Part of a small language model's weights.
Size: 11 layers, vocabulary 10542, 14.4M parameters.
Architecture: RMSNorm before and after each block, rotary positions, no biases in attention or MLP, untied embeddings, normalized queries and keys, shifted keys, gated attention, value residuals, capped logits.
Each number is 128 + 32 x the weight over its row's rms, rounded and kept within 0 to 255. Layers, rows and columns count from 0. The size above them is the row's rms in percent of the matrix's.

# layer 6 MLP gate, 768x224, rms 0.0884, rows 189-228, columns 112-167
size [ 99 108  96 104 103  97 102  97 102  93 101  98 103  99  98 106  97 107 101 100 102  99 109  97  99 102 104 103  97 100  96 100 103 102  96 103 105  98 104 104]
[[131 103 115 147 130 129  85 134 164 136 102 156  89 115 135  83 142 119 116 175  98 147 106 141 134 130 116 153 166 211 135  84 139  98  87 161 151 126  91 130 203 140 139  93 130  49 163 139  98  97 143  55  55 136 103 144]
 [138 103 140 107 139 141 178 176 149  98 164 161 163 117 122 157 206 150  73 166 121 152 105  85 103 135 114 133 110  70 146 105  93 113 137 120 133 131 110 130 127 124  59  68 112 174 118 140  79 165 101 198 110 137 138 120]
 [128 148 130  66  80  99  45  97 145  44 109 135 142 179 122 140 166  81 172 150 141 156 156 188  62 151 115 138 136 175 145  72  72 139 104 121 161 110 174 152 178 141 130 136 213 130 140 113 160 118 156 124  90 140  74 124]
 [117 120 218 114 140 103  97 149 123 111 119 114 135  86  76 104 136 112 149 123 151 132 143 167 168  63 137 185  92  86 122 109 108 127 105 141 163  89  74  91  81  84  97 146 141 101 125 115 171 115 112 117 114 157 138 165]
 [ 78 123  81 103 186 165 115  97 157 120 153  92 117 106 151  86  99 176  84 136 149 111 145 107 131 121 131 109 122  63 117 124 108  91 130 129 117 198 116 148  30 128  74 117 160  60 178 135  96  78 103 139 124 141 143 119]
 [106 112  71  79 115 143  95 116 151  92 143 139 133 125 113  73 135 149  66 143  97  98  91 132 120 114 107 114 164 153 198  93 103 132 131 112 110  91 140 109 132 130  76 124 134 101  82 173 150 114 181 115 142 164 138 126]
 [185  66 164 174 101  99  92  99 158 102 100 106 177 168  80 108 139  78 149 173 134 101 130 163 152 199 166  81  80  94 127 120 146 131 110 142 166 101 109 147 149 142 106 125 162 104 190  73  97 189 194 136 110 102 144 123]
 [143 117 183 195 123 137 130 109 128  93 186 123 137  48 126 160 151 108  82 111 127  64 174 167 129 121  70  81  99  92 180 113 101 120 128 104  60 118 108 121 201 117 174 172 113 137 135 166 146 178 156  78  87 101  44 116]
 [101  68 189 139 183 132 120 126  59  78 111 137  87 131 156  76 124 124  98  91 178 158 122 149 101 154  78  76 118  93 144 150 152 129 144 135  70  97 181  66  96 101 134 154 113 174  91 200  99 177  88 101 132  63  68 114]
 [168 126  92 154 141 130 194 151 179  98 102 168 123  79 137 121 191 163 122 134 144 164 144 107  84 134  59 153 175 110  79 185 140 188 108 129 105  89 157 118 129  88 103 152 114 146  82 162 153 137 125  59 132 148 111 123]
 [101 152 131 111 139  65 178  80 143 127 122 171 103 146 120 136  99  70 144  98  75 156 132  93 140 135 133 145  95 120 143 125 116 108 125 145  88 109  95  90 199 173 107 121 186  95 176 142 129 123 119  61 177 126  56  99]
 [141 180  80  85 125 179 145 110  84 101 227 124 161  96 113 158 131  93 127 153 137 170 148 118 131  97 144 158 146 139 166 139 120 148 168 124 119 117  98 159 222  60 148 111 127  50 107 129  99 147 149  87  98 162 110 187]
 [141 122 114 135 175 132  85 103 134 140 168 126 152  72  89  86  73  84  48 131 147 118  97 107 147 112 134 109 140 116 129 171 205 146 142 163 111  97 143 119 126 141  78 151 168 144 110  89 161 219  98 137 128 139 151 135]
 [115 125 131  53  97 148 121 159  97  76 145 190 106 109 104 132 136 116  88 126 138 177 155 154 114 146 129  73 161 123  75 121 124 163 158 142 153 128 142 128 141 137 109 144 119 108  14  98  43 107 146 169  90 106 152 123]
 [150 104 125 113 152 125 121  82 111 110  85 164 138 140 140 128 103 145 164 125 111  93  60  45  98  76 113 124 119 150 140  84 122 107  49 118 143  92 159 110  97 157  96  84 207 139 129 107 131 167 102  90  94 106 142 200]
 [103  88 154 109 173  83  96 143 164 142 145 104 163  76 145  91  89 120 143  75 167  97 130 149  86 201 172 140 143 173 161 156 146 118  72 115  90 104 211  83 132 172 159  84 157 130 167 145 121 142  79 175 188  81 138 147]
 [ 90 105 149  81 114  93 178 141  86 130 220 108 131 115 123 141  99 141 163 116 148 142 160 129 152  93  90 116 164 107 208 143 161 128 115  84 120 149 145 101 108 113 106  73  88  75 138 156 164 149 137 169 100  83 102 126]
 [119 130 134 134 121 146 162 116  75  72 146 148 118 157  63 116 145  74 111 101 140 217 114 154 118 155 160 157 180  92 112 120 125 142 122 115 134 146 166 103 102 118 161 139 134 144 120 122 150  70 101 168 121 158  12 187]
 [164  68 137 143 201 169 169  62 141  88 109 139 152  93 106 135 115  95 108  99  65 127 159 141 146 160 126 172 108 187 138  84 139 129 113 109  90  79 112 132 145 136 140  96 163  64 133 163 171  76 155 140  98 111 120 139]
 [112 145 168 119 136 128 129 110  80 149 121 136 127 140  83 168 136 121 114  80 165 141 137  94 127 143 105  86  73 111 117  89 125 102 111 179 168 158 171 149 119 149  95 111 130 124 136  93 111  59 184 181  86 131 132 139]
 [126  66 114  82 124  89 118 142 152  57 162 111 148  82 120 104 147 127 126 120 129 115 120 116 144 181 101 127  97 138 118 145 127 160  92 189 168 153 116 147 179 150 124 193 126 140  81 110 104  95 109 100 141 139 149 138]
 [148 118 116 126 131  79 117 154  99 101 116 117  88  97  96  95 144 106 141 176 121 119  36 110 110 167 132 183 144  78 144 158  85 117 138 114 124 103 162 185 156 120  99 156 170 197 172 138 108  68 103 138  78 156  75 117]
 [136 116 123 131 158 146 152 154 145 167 161 162 119 128 103 130  83  96 108 136 146 134 102 106  97 120 130 124  60 109 120 119 121 105 145 115 106 124 112 117 145 138 138  61 140 145 140 176 133  83 138 146 166 106 183 162]
 [139 126 174 141 103 143  90  70 116 106 186 110  85 120  57  99 129 148 173 102 145 148 147 141 142 165  84 107 119  65 170 151 127 161 182 130  91 145 163 124 172  57 100 150 116 166 148 178 104  75 124 166 101 150  98 110]
 [215 140 134 149 112 172 108 135  64  79 122 146 169 110 143  93 144  96 126 167 100 189 119 135 117 152 102 112 136  96 117 105 203 118 109 120 127 169  77 146 150  58 162 120 140 179 113 158 152 142 120 209 134 133 129 127]
 [ 89  16 137 137  74 118 124 162 137 141 137 116 145 141 177 129 172 128 136 154 119 107 125 121 112 166 145  74 105  98 154 110 144 228  78 124 109 151  94  85 114 140 121 225 150 132  95 123 147  89 134 107 115 129 147 143]
 [191  78 105 132 167  93 101  93 104 145 165 199 141 173 135  91 101 152  99  78  45 161  91 155 120 165 109 109 144 127 126 204 128 152 149 155 156  81 136 168 135  64 115 122 204 104 133 139 176 132 116 157 109 139  93 114]
 [118 125 149  96 185 110  79  87 135 108  85 156  89 108  84 151  74 119  55 106 111 152 115 120 131 141 128 155 113  88 136 133 123 140 134 198 109 172 146 124 172  49 157 156 166  90 163 121  91 185 105 118 138 113 100 113]
 [135  90 130 115 116 177 156 117 177 165 105  97 142  81  70 135 132 122 120 120 121 149  69 118 139  82 102 168 138  97 128 132 117 150  82 159  77 157 127  99 108 104  59 102  76 134  98 128 149 165  78 120 133 127 121 146]
 [136 138 165 120 154 101  90 153 156 106 126  92  70 124 123  91  84 116 124 104 178  80  98 123 112 112 143 113 136 165 193 146  99 108 103 133  88 163  74 153 110 159 114 114 159 121 139 174 149 167  89 104 119 136 120 179]
 [126 101 147  70 123 116  60 135 140  50 109 139 127 146 131 141 142  88 118 115  73  99 136 154 111 160 127 152  96 181 159  89 113 171 117 196 156 103 143 154 126  98 133 122  78 170 122  58 128  95 150 132 123 167 107 168]
 [119 145 105  86 154 117 165 111 132 149 123 128 130 126  91 140 113 112 102 154  91  95 109 138 120 166 150 119  81  96 109 153 147  80  77 182 151 166 108 106 117 133 127 157  90 144 146  85 200 116 106 136 125 139  87 158]
 [151 170 123 169 107 152 143 158 100 147 139 129 158 177 121 136 117 114 160 131  93 166 176 127 144 166  83 107 142  86 198 128 142  97 116 111  97 115 168 182 114 105 123 106  59 128 173 141 124 160 135  83  97 175 139 143]
 [139 127 139 121 136 132 151 103 147 114 145  85 151 104  92 105 122 122  61 140 149 162 150  96 119 116  90 101 203 142 128 162 158 164 142 175  93 110 196 127 159  78 126 133 137  84 162 118  93 133 121 114 107 123 204 181]
 [ 78 113 100 117 149 116 136 116 122  86 196 150 161 149 185 164 137 150 136 107 153 112  87 118 162 117  91 151 152  77 100 120  94 171  58 120  88 155 186 121 126  53  75 136 166  87 128 126 134 128 101  50 120 150 115 144]
 [176 138 179 125 177  83 115 118  75 167 129 168  91 118 107 127 138  72  88 106  80 119 174  90 112 146 151 124  97  85 149  69 128  54 163 120 145 129 181  58 137 105 145 108 164  64 135  86 109  76 151 163 114 109 150 125]
 [150  77 244 135 101 118 151 121 153 140 139 103 130  91 146 126 124  90 127 185  96 104 162 101 150 139 121 135 156 134 155 118 190 167 109 165  97 153  83  80 150 150 125 143 116 109  97 114  78 132 149 121 175 129 160 168]
 [200 104 112 127 159 132 177 122 156 194 169 172 123 180 149 103 154  93  90 117 159 178 114 131 129 112 152  59 101 161 140 150  84 133  69 130 115 124 131 108 115 118 110 150 150  90  99 169 126 108 148 177 144 135 116 168]
 [116 135 135 104 117 144 110 126 100 106 192  79 133  68 105 133 124  89  65 155 110 177 140 188 138 177 140 130  92 110 144 169 154 151 144 127 144 130 117 182 171 178 113  99 138 132 112  93 118 139 111 109  70 100 161 147]
 [155 101 112 125 177  77 116 119  74 113 132  86 134 146  87 183 187 107 104 117 106  96 143 152 148 139 112 129 117 124  75 133  95  71 153 208 122 126 192 125 133 115 109 111 174 163 117 150 123 122 121 179 136 109 108 118]]
# layer 6 MLP up, 768x224, rms 0.0893, rows 189-228, columns 112-167
size [103  99 101 104  99  96 100  93  95  92 110 101 111  95  93 101  94 102  99  99 111  98 105 111  99 102 104 104 104 103  96 101  97 109  98 102 101  97 108 104]
[[110  80 164 129 174 129  69  93  88 123 146 173 120 108 134  93  74 134 151  99 136 100 115 129 187  92 144  93 139 113 167 143  68 130  99 114 146  82 114 134 152 104  98 107 197 129 182 103 156 250 142 198 159 120 164 140]
 [136 157  57  70 140  99 137  94 131 156 153 154 179 120 148 138  80 113 140  93 132 121 119  90 161 169 133 187 116 156 159 164  41 102 120 189 149  99 118  88  62  99  73 121  89 102 168 145 114 142 172  97  89 159 108 165]
 [101 128  66 204 129 109  79 127 118 156 145 137 129  98 133 153 179  78 199 108  88 127 145  96 149 109 111 124 114 117 145  64  88 134 142 153  92 124 122 159 158 155  78 141 161 142 121 115 108 108 150  88 114 190 159 147]
 [151 161 121 100 146 160  93  90 157 111 141 136 177  99 120 143 129  85 133 114 155 105 157 155 123  47 108 108  90 129 167  87 183 163 190 161 115 147 133 143 139 117 176 152  96 120 119 151 125 141 108 164 131 148 167 141]
 [164 121 160  16  79 118 139 155 118 152  54 164 158 125 150 137 124 122 179  99 101 150  85 183 117  97 133 132  94 112 105 136 154  89  97 161 148 166 162 159 160 134 179 144  83  96  71 174 146 102 142 149 118 161 151 151]
 [117 147 132  55 131 159 137 130  79  81 165 182 141 142 137 110 115 100  98 142 122 142  79 154  44  64 127 104  86 143 155 189 105 116  71 169 133 184 114  79 181 124  68 133 150 110 106 152 102 161 133 137  65 127 111 124]
 [148  97 117 145  96 124 159 138  84 124 141 134  85 189 116 110 174 130 178 160 150  88 130 185 120 147 106 135 136 166 185 104 139 112 161 117  90  96  96 136 126 151 112  53  85 141 155 135  81 113 118 141  84 116 103 110]
 [109 155 119 158 130 160 114 154 132 134 130 149  76 112  86 192 146 109 121 116 154 139 118 132  87 173 156  78 120 103 100 184 134 141  79  77 102 107 132 104 122 137 116 140 177 127 107 117 135 150 160  97  53 165 125 125]
 [153 139 142 129 119 164  79 171 175 144 137 164 124 164 151 219 127 119 149 130 114  71 190  67 148 162 143  93 113 196  94 129 151 148 107 127 172 182 156 160 145  98 128  89 161 114 168 106 124  97 154  73 159  58 129 159]
 [117 153 162 132 159 107 169 155 138  69 151 123 145 112 129 151 141 176 208 127 111  95  87  95 106 120 145 122 111  82 163 187 129 107  74 159 117  72 110 149 133  66 140 102 159  80 127 163 126 143 145 120 121 140 181 171]
 [110 142 140 138  89 132 129 102 130 107 101 117 116 143 112 142 102  85 127 101 125 172 153 102 199 101 152 175 148 186  87 141 153 121 128 188 120 148 155 178 126  80 105 112 129 154  37 165 157 137  76 137 150 108 108 171]
 [ 78  58  70 131 192 146 139 112 120 138  93  54 135 150 176  71 121 110 171 151 148 132 114 141  53 137 107 124 211  92 106 151 161 166 153  94 152 167 192  80 122 119 134 145 173 149 114  86 130 173 160 119 127 133 153 121]
 [130 141 113 148 142 145 101  43  71 134 138 156 109 105 136 149 162 137 168 140 114 140  76  98 130 118 124 121 143 130 109  60 138 117  75 121 126 120 128 174 124 117 121 133  82 122 168 152  82 102 108 138  86 161 136 115]
 [119 145 131 135 118 122 144 187 163 160 154 132 155 140 150 106  70 105  56  83  98 144 123 133  88 120 120 148 105 107 134 123 126 125 116 184 136 143  88  64 176 124 104 150  62 163 108  67 132 141 116 142 154 120 120 155]
 [145 120 134  75 121 147 145  48  88  96 149 152 163 186 157 158 125 123 113 123 163 150 115 105 164 122  60 126 121 135 110 133 148 132  93  89 153 150 147 128 121 206 121 137 121 181 132 128 134  95 169  79 105 124 101 185]
 [177 122 107  93 113 118 121  92 100 102 118 168 134  99 128 194 159 153 126 120 108 138 117 186 121  39 113 142  60 105 188 126 125  87 133 113 148 166  98 181 138  61 131 136 102 111  69 129 175  80 172 101  59 143 178  81]
 [136 109  99 127 136 134  62 125  80  83  81 133 103 118  98 140 159 120 143  64  94 184  56 146 202 100 171 147 135  69 108 151 134  70 206 145 151 178 166 140 150 117 171 113 156 141 144 149 144  73 172 117 101 138 100 137]
 [125 118 115 102 229  70  85  88 168 167 117 102 148  94 108  64 143 107  94 146 141  88 159 108 143 136 127 129 126  91  98 196 110 152 112 145 157 118 102 116 104 157 155 119 151 161 145 178 110 114 121 107 119 144 135 103]
 [175 132 183 102  99 120 119 158 116  95 135 165 138 109 132 146  91 159 121 128 179 175  81 157 113  72 115 129  97 169 198  94 163  77  88 145 177  93 133  91 125 149  93 136 105 135 151 125 155 117  93  97 135 126 114 131]
 [ 88 197 153  78 125 147 104 107 119 130 109 129 101  99 133 146  98 108 147 143 153 146 132 156 166  76 186  78 105 119  93  63  65 107 139 127 159 102 193 127 153 154 161 160 134 110 147 154 112  90 169 150 152 194 138 101]
 [134 129  60 121 118 135  68 147 139 123 180 150 131  80  83 113 132 108 148 164  43 130  56 115 155 131 119 105 124  80 135 130 130 126 128 109  90  92 111 109 119 119 149  80 115 114 124 149 101 148 126 112 135 150 158 130]
 [ 89 114 109 128 139 114 126 141 160 185  86 181  97 170 172 104 153 107 138 129 123 149 117  96  88 175 142 158  99 113 100 187 104  71 141 120  54 114 152 155  57 142 140 156 162  91  70 196 143 124 154 104 128  89  93  82]
 [111 111 139  96  69 136 112 115 101  97  69 129 106 164 172 133  88  88 178  94 134 138 177 130 201 153  55 160 102 115  98 119 255 120  90 113 145  94  36  98 128 112 150 109  57 108  97 121 133 131 110 135 159 123 131 148]
 [169 172 101 177  71  62 141 130  89 144  69 105  90 123 126 127  95  73 116 145 152 128 207 106 132 123 128 143 151 124 145 159 191  78 190 189 103 143  99 168  80 149 127  65 102 114 167 140 118 151 111 156 112 137 139 110]
 [127 162 149 147 168 137 139 127 130 171 118 144 127 147 100  56  81  96 153  97 111 149  73 112 125  89 150 180 151 180 107  66 149  75 155 171 107  65 135 101 162 143 166 179 116 153 164 157 141  84 161 130 122 112 166 185]
 [119 109 164  75 150 133 136 177 108 140 122 151 128 128 114 113 118 119 117 109 118 111 106 176 138 164 122 151 120 129 176  82 132 136 152 151 113 130 106 148 128 161 148 170 111 134 183 129 126 141 159 168 137 132 162 112]
 [147 152  81 141 105  71 108 137 169 111  57 130 115 136 104 168 158 114 146 147 144 110 126 131  40 110 129 136 124 130  73 122 129 128 160 155 129  84 133 148 141 128  98  42 136  93  74 114 174 131 139  93 120 130 116 100]
 [148 139 122 133 134 186 186  91 172 224 130 108 108 134  84 126  80 155 119 149 106 127  85 132 108 251 101 106  83  97 107 127 145 106 120 152 155  71 136 119 150 169 126 128  82 120 168 168 128 181 113 129 146 101 123  90]
 [116  92 135 117 104 125  49  91 141 110 155 146  85 136 139 110  84 126 138  99 135 124 119 105 142 103 202 156 135 165 116 127  88 138 155 136 141 204 168 149 151  86  81  97 177 108 144 136  95 128 141  73 105 127 109  96]
 [137 167  48  45 136 130 178 133 132 151 126 111 143 141 112 133 188 123 159  99 205 124 165 118  80 103  86 202  98 109  87  88 234 144 156 185 104 155 106  80 120 159 129 166 104 163 117 106  91 147 149 130 116 104 107 117]
 [133 173 145 151 111  80 147 162 122  88 159 114 182  60 155 170 141 115 138 164 102 137 155 204 132 162 134 123 123 108 141 181 135 106 101 134 141 141 123  99  99 160 141 144 109 142 131 116 158  86 178 166 152 163 163 156]
 [167 131 101 107 137  80  99 100 170 184 121 134 166 148 123 127 120  90 102 163 117 142 115 152 137  71 118  34 179 165 161 114 162 141 124 153 112  88 146  81 162 106 148  48 152  56 145 122  87 169 115 142  79  85  91 147]
 [133 162  97 201 136 102 153 123  68 125  85 153 107 173 101 144 126 154 126 129  86 150 158  89 113 154 112  59 111 136 188 180 165 137 104  92  70 123 132 150  88 159 109  91 112 161 154 127 114 101  85 135 132  87 177 156]
 [165  99 140 195 107 141 116 108  75 158 146 103 109  71  76  80 178 123 151 136 170 137 146 129  51 122  98 151 117 117  86 155 129 165  83  90 152  92 146  91 109 161  96 129 139 162 127 131 183 177 112 107 132 120 100  50]
 [126  74  92 142 108 164 119 171 112  86 109  92 131  76 208  74 129 137 175 137  81  99  71  89 139 133 165 124 131 120 166 159 118 128  82 121 173 166 117 106  84 146 159 168  84 120 111  99  99 151 104 160 131 107 144  82]
 [ 93 168 172 109 133 142  85 129 113  59 106 165 121 109 117 136 139 120 168 126  75 115 113 141 211 170 206 129 121 130 170 132 101 162 105 115 166 131 179 104 150  61 126 167 120 110 100 105 129 101 129  86 104 164 142 145]
 [124  99 149 160  92 129 179 189 125 146  91 142 131 162  97  88 155 131 140 150 133  97 181 151 150 116  80 139 146 183 202 143 135 148 146 150  94 129 124 101 134 206 144 109 118 196  66 189 124 166  95 124 124 133 154 129]
 [139 101 131 136  98  90  97 174 167 115  65 102 124 129 129  84 140 106 137 165  60 100  94 146 116  84 104 161 151 138 135 156 135 115 139 157  86  68 130 134 105 130 143 109 174 131  78 116 171 184 115 138 198 112 142 149]
 [129 160 148 122 154 156 144 101 154 126 158 141 118 127  87 152 110 173 123 130 135 136 197 127 116  78 140 205 158 119 113  96 123 155 155 138 101  86 139 133  93 135 141 131 155 165 136 144 157 123  93 111 186 127 118 144]
 [123 136 114 148 116 191 106 136 118 123 105 124 123 140 134 123 121 104 127 179  75 121  36 121 173 104  82 150 151 139 128 115  90 106 129 131 130 172 159 128 153 136 140 120 145 157 121 197 102 147  68 123 137 116  78 108]]
# layer 6 MLP down (transposed), 768x224, rms 0.0888, rows 189-228, columns 112-167
size [101 106 107 107  99  98 100  95  95  94 112  99 107  93  95  94  96 100 102 111 106 101 106 114  98 101 102 103 101 103  99 101  98 104  98 102 100  98 105 105]
[[157  99 139 134 106 168  88 148  93 160 163 125  94 107  58 154 133 114 147  72 173 135 109 147 127  80 144 168 152 184 117  78 139 125  80 130  94 116 174  87 148  60 122 155 136 127 113 183 123 145 108 147  82 121  91  83]
 [114 104  97 109  84  88 106 188  82 103 153 106 103 118 145  92 141 110 118 153 130 135 131 133 170 210 123 107 121 161 115 126 152  80 116 128 120 119 123 135 137 118 106 169 141 133 107 155 201 127 113 150 143 172 101 141]
 [ 88 160 127 120 130 127 144 157 104 137 149 157 107 137  88 115 140  93 102 163 125 108 138 108 151 111 134  87 116 117 175 136  92 118 150 141 133 154 112 113 103 143  75 147 131 138 121 118 143  99 131 106 165 180 116 149]
 [155  87 137 128 163 163 157 132 173 133 178 163 150 169  91  86 131 120 127 123 173 101 135 124 131  91 104 101 105  91 143 144 140 128 119 117 137 143  98 101  85  97 123 142  59 124 151 160 165 125 159 112 133 127 149 132]
 [ 99 151 147  93 121 111 186  70 171 149 149 108 118 145 107 111 150 136 164 146  94 131 165 123  92  93 109 141 181 157 116 173 147  94 159 112  68 104  97 102 158 106 121 136 129 140  86 106 164  68 107 168 131 134  96 159]
 [ 98 103 153 127  92 146 110 120 104 134 103 125 120 102 160 109 142  71  89  82 109 148 110 184 147  72 136 132 123 148 150  99 111  62 112 191  85 102 134 160  85  89 145 183 104 148  87 137  98 131 144 170 114 130 152 106]
 [104  96 202 121  85 132 132 161 159 172 100 135 128 152  84  70 140 103 128 138 149 186 135 105  84  59 132 101 104 121 109 153  72 156 133  74 159 152 123 149 163 154 161 113 159 115 152 120 135 163 154 111 110 174 117 110]
 [123 103 143 116 138 111 110 163 125  80 124 166 157 112 113  96  96 110 104 133 111 200 107  80 217 172 165 118 190 159 132 140 196 121 102 127 122 144 167 147 119 117 128 143  94 116 154  92 136  95 135 143  91 128 137 107]
 [173 150  94 142 113 141 143 145 189 128 143 151 119  88 151 153 137  66 120 156 143 113 111 103 141  82 120 168 123 181 187 121 115 109 148 128 121 146 114 152 179  71 179 156 183 129 190  94 108 140  95 131 113 145 123 136]
 [156  75 162 113 179 157 151 182 195  96 133 144 140 144 104 159 162 117 144 158 162  83  99 146 110 139  86 149 144 125 138 126 174 186 107  90 137 189 153  59 137 115 113 136 124 154 125 121 114  78 145 147 123 179 135 175]
 [ 29 125  80 164  66 138 104 127 132  79 117 119 141 123 139 162 158 106 147 136 150 108 113 130 160 166 113 153 138 151 134  84 137 150 169 114 155 101 148 125 129 120 182  91 125  80 121 180 137 144 135  77 186 104 155 187]
 [155  89 137 116 111 148  99  73 124 161 171 196 155 172 225 126  83  92  50 129 105 150 112 135 110 122 188 160 106 154  78 159 202 107  96 142 187  70 126 103 129 133 152 142 151 185  95 107  97  75 168 112 151 129 101 179]
 [ 79  61 114 161  89 148 118 120 111  96 151 143 153  98 179 118 142  99  90 137 133 181 193 135  84 103 111 107 140 142 160 111 186 120 111 147 143  89 123 143 150 124 141  89  96 135 121 140  93 136 101 152 105 135 121 142]
 [107  97 102  61  99 143  39 203 102 142 176 139 101  90 155 146  66 133 162 147  96 119 122 192 127 114 141 118  81 133  98 127 165 170 190 132 177 190 153 110 125 143 156 143 132  68 141 106  58 129 125 187  94 165 179 161]
 [133 147 116  90 170 187 109 156 170 127 111 111 178 118 137  93  94 124 166 110 137  97 151 162 107 117  68 132 112 168 208 132 149 147 143 165 141 125 165 149  97 168 138 116 120  99 118 144 125 176  97 118 131  87 122 147]
 [135 103 136 101 102 116 134 133 165 181 135 102  98 136 124  95  95 145 148 127 175 141 118 128 128 176 172 179 151 168  96 142 108 164 125 125 123 110 163 122 134 187 157 147 133 148 141 133 106 124  81 172 138  91 141 117]
 [ 71 103 107 117 126 173 128 178 114 135 130  72 135 151 141 111 110 148 144 132  77 148  79 115 169  95  90  91 182 158 149 121 126 177 125 100 167 153 111 119 188 130 123 141 139 108 129  80 128 142 143  78  97 172 108 134]
 [ 70  98  94 121 114 179  99  79  71 218 142 137 162 129 175  84 126 104 200 106 126 135 142 132 128 135 115  93 108  43 129 105 125 131 115 136 137 105 104 125 184 103 171 137 113 143 106  95 190 123 128 107 164 154 124 113]
 [181 100  98 160 152  91 126 107 133  88 118 134 147  64 154 163  83 142 100 123 132 157 117 119 124 140 123 174 140 127 112 105 103  98  87 156 141 158  70 111  53  84 136  94 113 126 113 112 112 153 169 121 162 173 159 111]
 [145  98 104 145 157 149 137 100  88 139 124 146 133 130 152 147  93 109 148 136  92 162 121 169 128  97 114  85 105 131 175 109 149  84 128 117 173 151 140 119 146 162 101 125 107 115 160 125 133 103 160 123  99 131 145  96]
 [ 76 107  93  88  91 100 125 187 111 125 107  66 206  91 120 111 116 138  92 118  57 103 177 118  80 128 118  82 120 129  81 175 110 124 125  97 131 107 109 188 152 111 159 115 155 136 108  89  74  54 130 138 131 164 174 118]
 [150 125 139 128  84 128 161  84  58 142 125  88 178 143 132 127 103 121  95 129 117  99 131 167  58 140 138 155  89 102 178 119 118 134  78  54 150 168 160 145 175 165  65 159 190 148 172  88 152  94 119 118 151 126 123 111]
 [109  83 102 120 123 147 129 141 113 112  87  92 144 138  96  94 148 168 148 162 144 147 192 161 145 177 104  78 134 137 176 121 173 194 185  99  77  86 148 118 111  38 136 126 108  79  78 157 155 150 103 138  92 164 120 151]
 [126 107  78  88 161 123 137 113 103 136  78  68 109 159 180 147  70 124 140 149  99 133 103 129 126 118 137 123 188 147 155 165 127 104 106  71 158 153 101 204  55 147 119 112 147 144 153 131 102 133 124 138 141 175 158 112]
 [141 106 185 127 186 121  88 154 121 157 117 126  97 114 120 107 119 142  92  62  76 113  91 113 142 146 101  84 104 130 107 171 123 160 136 177 111 107 153 140 114 102 156 100 130  91 151 118 103 162 118 128 143 140 154 120]
 [151 129 169 168 156 110 115 134  85  88 117 113 147 191 132 167 124 147 126  88 103  92 111 123 136 129 110 171 122 127 111 112 108  89 131 147 158 140 179 101 110  53 196 140  28  82 129 164  89 144 121 118 122 211 135 118]
 [155 132 145 111 142 137 224 190 174 143 170 151 115 126 108 130 147 139  72 121 108 160  90 145 153 143 174  63 173 159 169 136 171 131  90 155 148 165  80 119 156 146 156 116 149 124  76 167 153 116 133 123  93 125 126 173]
 [ 95 117  68 121 107 131 106  69 112 177 134 135 141 172 116 120 150 145 168 128 129 118  83 142 157 140 107 141 146 155 110 123 127  86 100 134 189  81  96 165 159 157 123 109 100 162 148 140 124 140  85 128 105 157 156  91]
 [171 164 182 162 164 114 123 140 130 115 139 146 104 146 129 117  83 147 186 113 117 119  85  73 166  95 137  98  83 142  94 142 134 157 153  78 151 104 140 126 195  85 121  72 106  84 169 128 226 125 101  64 179 206  96 171]
 [109  72 176 148 125 102 166 130 142  86 146 109  94 184 161 132  14 113  96 117 114  77  91 120 138  93 182 119  92 155  90 119  89 175 154 134 136 136 152 141  98 123 174  73 104 115 187 151 186  85  67 110  96 147 133 104]
 [ 92 102 113 118 125 124 116  70 198 131 146 106 170 124 175 143 117  93 137  88 111 118 128 155 108  98 141 115 178 152 129 123 151 160 142 135  89 107 120  94 149  94 108 134  97 100 157  67 125 144  88 152 106 106 127 119]
 [169 185 114  89 155 101 194 154 147 127  85 121 141 115 177 130 154  86 127 137 164 100 115 133 102 178 139 160 158 109  87 136  88 106  89 106 104 161 133 120 115 165  88  79 103 130 121  99  83 171 108 151  89  93  72 112]
 [147 125 117  81 145 171 103 115 209 100 138 125 125 125 140 111  84 128  85 144 110  80 106 114 168 108 152 157 107 147  62  97 102  97 137 137 190  84 160 141 179 114 157 145 143 128  76 115 148 153 133 125 167 129 120 123]
 [137  82 162 133 149 154 182 149 188 156 134 128 108  72 160 138 169  54 122 104 160  66 112 131 118 143 113 131 163 169 152  92  70 169 159 120 143 111 137 153 169 137 122 119 109 116 164 145 211 170 132 103 122 124 108 179]
 [108 144  99 189 152 159 138 119 115 126 143 124 116 153  61 125 132  93 114 122  91  77  91  82  76 133  83 176  86 103 161 149  65 103 134 117 150 122 112  98 101 115  78 161 120 118 134 151 112 105  89 149  79 189 102  93]
 [141 110 140 134  95 123 172 136  96 154 159 171 154  97 139 133 124 144  46 123 155 176 128 114  64  68 105 157 112 122 100 115 149 171 137 190 142 128 168 141 127 122 149  98  73 140 130  63 126 164 111 159 123 159  92 188]
 [152 134 126 172  88 192 117 112 167  40 165 102 159 150 129 143 161  92 171  85 139 185  91  65 153 119  99 174 137 182 131 139 125 106 129 107 146  85 207 109 108  75 140 128 109 108 154 108 151 134 135 111 170 158 130 138]
 [118 116 133 145 139  99 109 153 133 115 147 142  95 128 123 110 165 122 129  84  84 129 140  71 115 138 116 166 135  93 112 155  71 123  79 111 123 149 126 119 109 107 113  97 121 154 139 108 112 107 170 185  96 127 126 121]
 [121 178 216 138 145 185 132  97 113 152  89 121 107 104 148  70 111 182 123  88 155 156 149 112 155 119  91 132 145 167 103 135 147 144 195 131  73 144 179 143 121  90 100 114 125 131 155 157 173 123 106 128 140 130 147 122]
 [107 181 150 119  88 102  65  81 180 121 172 130 101 132  57 128 159  84 137 152 122 107 112 120  98  53 119 146 128 109 154 101 132  96 117 134 135 153 147 110 126 148 139 163 127  95 138 127  78 154 140 129 173 105 177 128]]